config.toml
hidden_size = 160
hidden_act = "swiglu"
positions = "rope"
init_mimetic = 0.5
weight_decay = 0.41
warmup_steps = 474
schedule = "wsd"
decay_fraction = 0.898
Each number is 128 + 32 x the weight over the matrix's rms, rounded and kept within 0 to 255. Layers, rows and columns count from 0.

# layer 9 MLP up, 448x160, rms 0.0858, rows 130-136, columns 0-159
[[146 119  87  52 130 133 169 137 144 149 113 183  85 126  66 144 135 131 163 145 184 130 119 139 159  84 183 129 124 155 104 173 146 148  73 159  79 110 140 155 123 125 113  56 133 190 188 158 119  40 118 121  82 138  95 115 106 171 153 161 190 116 155 138 176 122 117 104  87 129  74 114 157 126  90  96 116 155  56 136 134  42 148 107 141 100 119 117  86 142 105 113 154 132 120 133 115  89 152  95 199 146  63 150 140  98  86 117 105  47 152 157 151 201  38 161 153 122 156 137 136 175  92 168  92 116 107 167 168 169 122  88 147  88  98 167 172 110 161 151 153 137  98 128 115  90 151 124 161 188 150 100 136  56 126 144  98 154 139 116]
 [ 98 119 115 172  45  87 154 126 107 120  96  67 133 149 118  89 164 138 148 157 110 121 183  94  60 169 181  85 127 102 146 143 102 163 108 128 178 102 146 201 151 109  65 105 119 182  90 166 144 179  85 103 116 128 162 136 112 149 128 181 140 141 131 120  95 159 118 168 127  58 140 132 115 150 151 151 122 123 106  89  94 139 158 175  70 155  88 110 153 185 119 127  88 174 167 119 120 115 135 126  85 113 174  96 147 133  95 121 132 166 182 178 120  94 118 162 119 100 100 180 146 120  78 110  89  87  95 132  92 188  91  68 156 151 112  96 130 124 111  92 132 168 132 164  99 118  96 142 127 146 143 165 162 100 173 117 124 112 118 101]
 [ 81 114 143 143 112 105 141  80 158 125  78 179 159  93 168 108 117 108  90 118 112  94 138  75  96 138 173 136 165 151 106 194 107 104 106 108 124 127 155 149 153 140 185  99  81 153 132 128 121 151 123 147  97  93 107 102  96 109 125 116 175 101 200 110 123 100 141  79  70 127 169 128 195 149  82 107 167  55 161  80 143 159  89 129 153 155  90 148  75 140 143 107 100 141 143 198 168 161 149 125 120 116 120 128  92  81 143 145 143  84  96 160 163 194  94 108 177 110 123 133 142 140  68 121 158  99 143  81 156 198 145 171 143 122  74 110 211 116 142 153  90  80 149 114 138 139 125 124 132 154 129  99 130 175 134 213  78  63 177 155]
 [159 141 115  76 168 123 106 167  90 142 109 117  86 117 117 176  99 159 104 196 142 149 130 124 112 175 126 131 119 113  96 136  83 124 152  63 155 120  59 120 109 116 113  98 147 125 121 149 146  68 138 153 165 110 126 113 115 167 160 125  94 135 145 158 162  95 141 146 162  92 171 121 114 108  86 156 146 106  87 156  71 121 152  90 137 162 131  95 150 134 109 121 130 119  97 145  96 130 130 161 178 186 140 129 105 115 115 122  78 165 164  71 128 136 144 151 142 150 170 103  74 104 103  99  96 153 125 174  82  95 162 131 130 176  91 148 106 112 206 217 158 140 111  92 182  82  87 167 131 147 130  90 138 140 121 151 136 126  85 146]
 [101  89  82 120 196 109 110  74 143 106 105 129 151 151  75 120 110  68  98 113  56 150 165 142  86 162  89 148 125 160 226 137  39  69 134  98 184 108 121 122 157 113 146 110 120 115 192 136 148 142 133 138 214  95 210 170 191  74 119 176 163 118  99  73 104  78 137 117 149 177 160 130 151 130  79 174 148 169 189 111 125 100 115 100 121 168 133  56 113 157 158 117 127 167  85 121 101 172 117  82 146 121  78  97 120  98 128 107  99 175 118 187  92 142 120 135 149 145 166 144  88 124 150 102  73 135 120  83 172 105 147 110 109 145 102 120 117 139 182 151 124 120 115 162 118 151 176  56 150 110 151 131  99  94 111 120 149 193 103  44]
 [175  98 127 129 192 103  88 130 127 131 131 168  73 124 162 114 101  69 100 159 109 112  86 149 120 128 140  62 149 148 189  83 116 167 163 164  93 125  87  70 131  94 181 173 154 136 170 131 133  88 169 135 171 166 108 146 114 128 136 163 112 127 109 177 105 150  83 130 119 149 131 133  94 171 146 132 123 125 132 114 184 185 100 109  85 136 156  84  96 158 108 115 156  83 108 133 101 136  86 110 162 139  81 144 117 151 118 157 144 114 125 140  78 119  91 197 122  90 138 175 114 150  99  66 137 133 139 124 137 141 159 111 116 184 128 102 184 130 107 146 145 152 132  98 176 107 190  85 130 118 142 105 113 106 123 137 225 152 145  99]
 [111 147 110  81 123 109 121 143 109 107 130 127 135 118 171  95  81 118 158 106 103 119 110 169 105 188  63 154 114  98 153 105 151 130 153 111 103 115  98 100 106 184  76  64 151 112 132 135 152 117 122 149 134 155 135 110 134  97 107 161 123 161 107 123  98 155 125 126 101 122  83 153 117 157 144 150 140 104 107 106 135 158 235 154 127 121 248 136 100 172 128 174 134 127 136 127 136  82 151  94  86 162 173 112 136 125  73 140 120 144  68 155 114 121 130 118 156 142  75 142 110  59 100 144 123 146  94  91  96 163 115 123 140 138 142  86  99 136  88 137 132 165 167 139 112 129 144 114 145  96 133 175 144 122 121 136  44 138 141  57]]
# layer 9 MLP down (transposed), 448x160, rms 0.0757, rows 130-136, columns 0-159
[[136 121 212 148 134 164 101  91 189  95 165  72 128 139 126 160 177 163 133 105 112  58  98 152  86 144 130 117 136 129 135  82 172 134 167 132 135  96  91  63 106 117 103 142 142  89 143  98 118  79 138 197 134 128 141 153 138 125 144 116 119 183 135 103 120  84  87 170 150 133 101 154  89 104 188  98 187 128 104 134 142 117 102 167 102 193 149 184 123 177 156 172 185 140 144 137 103 116 158 122  59 144 134 123 167 191 158 184 125 109 168 127 104 106 148 166 190 143 152 120 136 150 189  56 128 138 164 105 184  68 105 118 184 132 120 129 103  98 122 126 108 170 144  90 219 163 133 114 140 120 148 162  77 173  31 122 183 134 139  82]
 [142 145  99 104 117  99  46 140 105 148 127 144 103  93 114 121 124 119 112 175 164 136 125 101 129 134  97 139 116 103 118 129  84 204  85 131  93 188 186 164 128 172 137 100 160 122 123  99 140 121 171  75 135 133 121  73 136 144 153 172 155 142 106 119  98 105 114  54 132 183 158 121  90 110 107 152  90 155 130 123 114 141  72  86 137 108 153 117 126 180  96 177 138 102 158 107  98 134  72 126 211  96 107 105 172 124 133 123 159 135 105 164 110 149  83  87  90 162 148  95 220 119 148  75 115 128  81 171 156 126 144 108 115 124 148 157 131 129 136 179 113 103 154  95 128 124 148  65 106 159 130 180 139 158  32 131 176 128 181  86]
 [133 121 106 151 156 177 136 121 115 152 122 158 159  60 145 113 159 115 153  84 168 140  85 176 145 106 112 183 144 148 158 132 141 119 184 152 139 116 129 151 181 120  48  94 187 104 162 112 178 140 138 208 158 150 116 115 126 117 141 103 113 106 120 168 100 126 152 147 149 143 115 106 125 178  93 143 127 166  98 129 115  64 172 116 153 106 142 124 190 162 179 125 133 122  25 127 157 134  94 178 102 153  90 142 155 210  83 126 133 168 141 220 121  99 144 160 127 112 113 158  93 147 126 180 192  92 155 129  74  96  92 158  50 160 164 123 149 151  66 143  97 130 113 136 156 121  79 157 174 136 124 147 145 139 188 149 164 117 132 102]
 [114 116 137 107 129 142  89 108 149 103 145 143 161 234  84  71 140 111 150  82 120 102  68 159 148 123 154 127 130  68 151 122  84 124 150 147 121 162 118 119 197 100 157 141 150  94 123 155 121 138 130 155  99 115  97 117 164 123 150 149 160  92 109 111  80 138 100 159 102  95 167 182 137 153 106  60  95 166 104 102 160 136 116 144 106 157 126 141 145 111 155  89  98 111 149 119 106 156 174  79 133  63 100 155 194 132 126 122 167 119 102 184 144 133 161 159  93 114 101 134 191 186 187 107 162 176 120  83 132 147 124 152 163  81 141 150 187 104 103 121 129  88 118 109 116 121 137 168 153 137 132 137  75 158 125 103  96  72 124  93]
 [104 150 108 149  94 117 144 130 122 177 107 122  83 192 166  86 110  94 123 107 101 123 140  81 160 104 132 148 131 124 123 190 100  95  98 134 153 107 122 170  68 119 179 113  96 193  94  74 176 159 101 169 128 112 159 132 135 103 161  81 114 136 158 103  76 141  83 169 141 224 197 141 108  45 123 144 129 165 127 164  72 163  72 112  71 125 140 163 115 140  70 137 184  87 150 188 184  84 107 128 139 161 114 117 138 112  92 130 133 155  96 132 128 169 129 109 153 100  78  93 148 134 162 131  98  10 153  86 129 143 179 138 172 116 117 160 143 165 166 114 207 149 140 151  82 155 153  99 142 149 137  87 147 108 103 181 145 139 110 122]
 [ 79 127 117 145 142 167  53 111 119 117 153 125 117 135 105 167 169  87 161  92 106 174  86  91 154 173 141 182 136  70 101 148  76 131 161 151 100  78 176 172  28 146 120  53 135  89 140 135  88 112 175 101 112 150 110 133 164  90 199 122 202  99 134 146 101  65 118 142  84 156 217 112 114 102 160 117  88 143 140 140 155 131 161 154  72 155 151 151 123 129 108 158  96 132 174  78  94 182 124  98 130 132  83 170 134 134 132 118 171 104 135 144 164 109 153 109 100 188  94 121 160 176 152 140 123 105  85 131 115 108  97 128 117 112  92 137 116 164 118 109 133 101  87 134 160 135  73 138 108 151  80 146 154 114  89 132  90 101 124  86]
 [138 129 127 104 107 150 167 133 168 158 127 156  71 104 173  93 168 111 124  88 126 124 168 117 147  85 109 115 104 114 158 138 102 127 103 117 120 130 115 123  77 107  75 124 141 140 150 119 116 120 167 124 167 145 154 118 110 140 133 128 167 111 115  95 150  55 101 137  97  85 149 123 164  99  89 132 146 101 127 136 132 130 108 127 125  88 135  96 129 125 168 138 134 104  95 105 139  69 119 138 107  90  99  99 117 116 164 119 130 136 172  92 118 120 110 178 152  99 143 122 197 159  68  85  67 113 169 134  75 104  68 107  81 150  68 139 111 124 138 101 147 139 154  92  99 147 140 121  85  87 126  74 109 145 158 141 157  92 159 132]]
# layer 9 MLP gate, 448x160, rms 0.0827, rows 131-136, columns 0-159
[[127 116 106 108  81 156 162 108 128 144 120 160 162 112 106  72 139 153 169 149 102 217  73 214 128 153 127 132 141 151 127  77 105 166 130 126 141 121 130 134 107 117  88 115 183  96 132 131 161 134 111 100 109 116 184 158 127 187 159 116 115 133 102 173  90 119 125 160  84  98 184 131  71 119 197 130 129 168 121 128 139 132 118 103  86 141 124  93 107 100  99 124 154 143 160  58 146 163 103 188 128 159 111 109  64 124 117 118 122 198  78 129  83  54 130  82 163 180 125 108 183 147 145 225 101 133  87 155  94 126  73 116 148 112 135 131 119  96 171 103 163 176  78 143  60 109 104 125 176 137 136 171 140 108 115 139 145 130 126 125]
 [147  79 177 130  72 187 105 106 166 123 104 117 180  51 177  80  77  81 134  39 116 109  92 118 136 141  89 198  95 166 151 172  81 145 186 148  84 155 128 120 100 119 105 152 194  86 135 124 164  90 111 118 114 181 158 151  88 160 117 164 113 100 128 162 127  91 159  89 137 110 123 164 128 110 149 163 177 134 162 144  79 111 110 178 161 106 109 158 129 162 139 134 154 167  82 169 135 123 166 129  95 189 137 143 200 128 136 101 101 118  86 176 112 206 110 146 128 165 135 151 125 150 132 131 119  57  61  97 118 119 102 131  91  94 111 150 195 173 144 158 103 122 107 199 167  72 108 175 175 145 113  68 153 163 112 124 104 100 116 102]
 [116 114 116 191 108  94 140 158 145 172 135 105  85 111 153 105 111 195 164 203 140 128 173 101 136 111 124 125 108 115 168  74  97  82 172 149 232 110 116 158 131 127 146 130 101  55 109 138 133 153 161  79 156 116 103 117  91  89  81 162 125 158 135 141 115 109 107 149 120 126 141 113 145  61 170 189 140 132  99 111 123 146 155 141 101 172 117 123  96 139  96 146 157  91 163 172 115 174  65 120 197 163 124 144  44 113 145 110 178  85 132  88 140 180 111 115 140  87 162 132 118 135  95 100 131 143 132 159  59 139 142 122 130 133 107 114 139 133 102 160 171 177 168  78  74  75 111 103 127  90 167 147 172  61 168 116 155  95 134 149]
 [158 134 137  76 119 102 139 168 136 173 125 188 118  78 202 171 174 179 144 133 124 105 127 113 128 145 180 142 123 136 107 199 126 116 150 197 108 156 123 136 113  61 142 122 153 152 138 154 146 150 137 117  67 151 139  21 138 130 177 119 177 109 171  75 152  89  94 110  74 120  93 180 140  94 125 154 183  93 151 156 159 163 107 184 119  84 103 134 126 131 132 187 155 109 137 103 160 153 113 176  93 107 156  75 120 133  90 128 147 109  89 164 188 116  94 130 158 132  73 142  69 148 141 168  94 120 151 121 102 163 124 118 153 171  71 120 126 155 155 112  81 134  91  37 120 115 141 124 103 150 120 106 170 118 196 141 148 105  86 159]
 [104  88 198 103 139  98 116 113 133 130 108 122 129 103 108 117 123 127 137 139 171 127 125 142 127 125 119 161 116 156 141 117 193 124 184 105 170 104 112 161 152  88 135 157  64 129 113 140 147  42 124 126 133  69 131 111 102 131 102 117 110 182 111 205 167 112 146  96 124  67  69 131 190  93 131 127 143 142 145 102 137 129 107 142 145 155 107 158  96 173 158 106 134 153  85 113 139 111 172 103 110 116 142 112  93  52 164 149 122 147 134  78 102 158 141 113 133 173 168  88 127 162 136 136  52 100 123 122  72 119 145 115 189  93 122 107 101  83 135 165  93 130  67 149 101 119 104 118  92 115  99  60 101 128 204 111 117 113  98 114]
 [100 140 136  94 120 132  98 147 153 125 138 119 139 112 155  73 157 140 109 132 154 145 151  82 136  81 153 162 115 115 155 155 151 147  97 173 155 168 165 126 119 101  79 162 107 116 160 136  93 150 161 134 131 140 116 115 137 107  72 122 169  91 128 134 127  87  88  80 159 131 175 217 182 130 105 110 111 153 124 161 139 110  99 101 129  86 156 115 156 140 102 115 105 145 107 136 145 149 137 141 103  75 113 137 130 110 148 111 127 126 175 137 142 144 156 184 143 132 121 107 113 139  68 122 148  83 122  65 122 133 150 159 154  64  95 164 124 110 163 158 136 144 182  74 124 168 119 162 103  78 128 116 138 103 160  69 184  87 103 164]]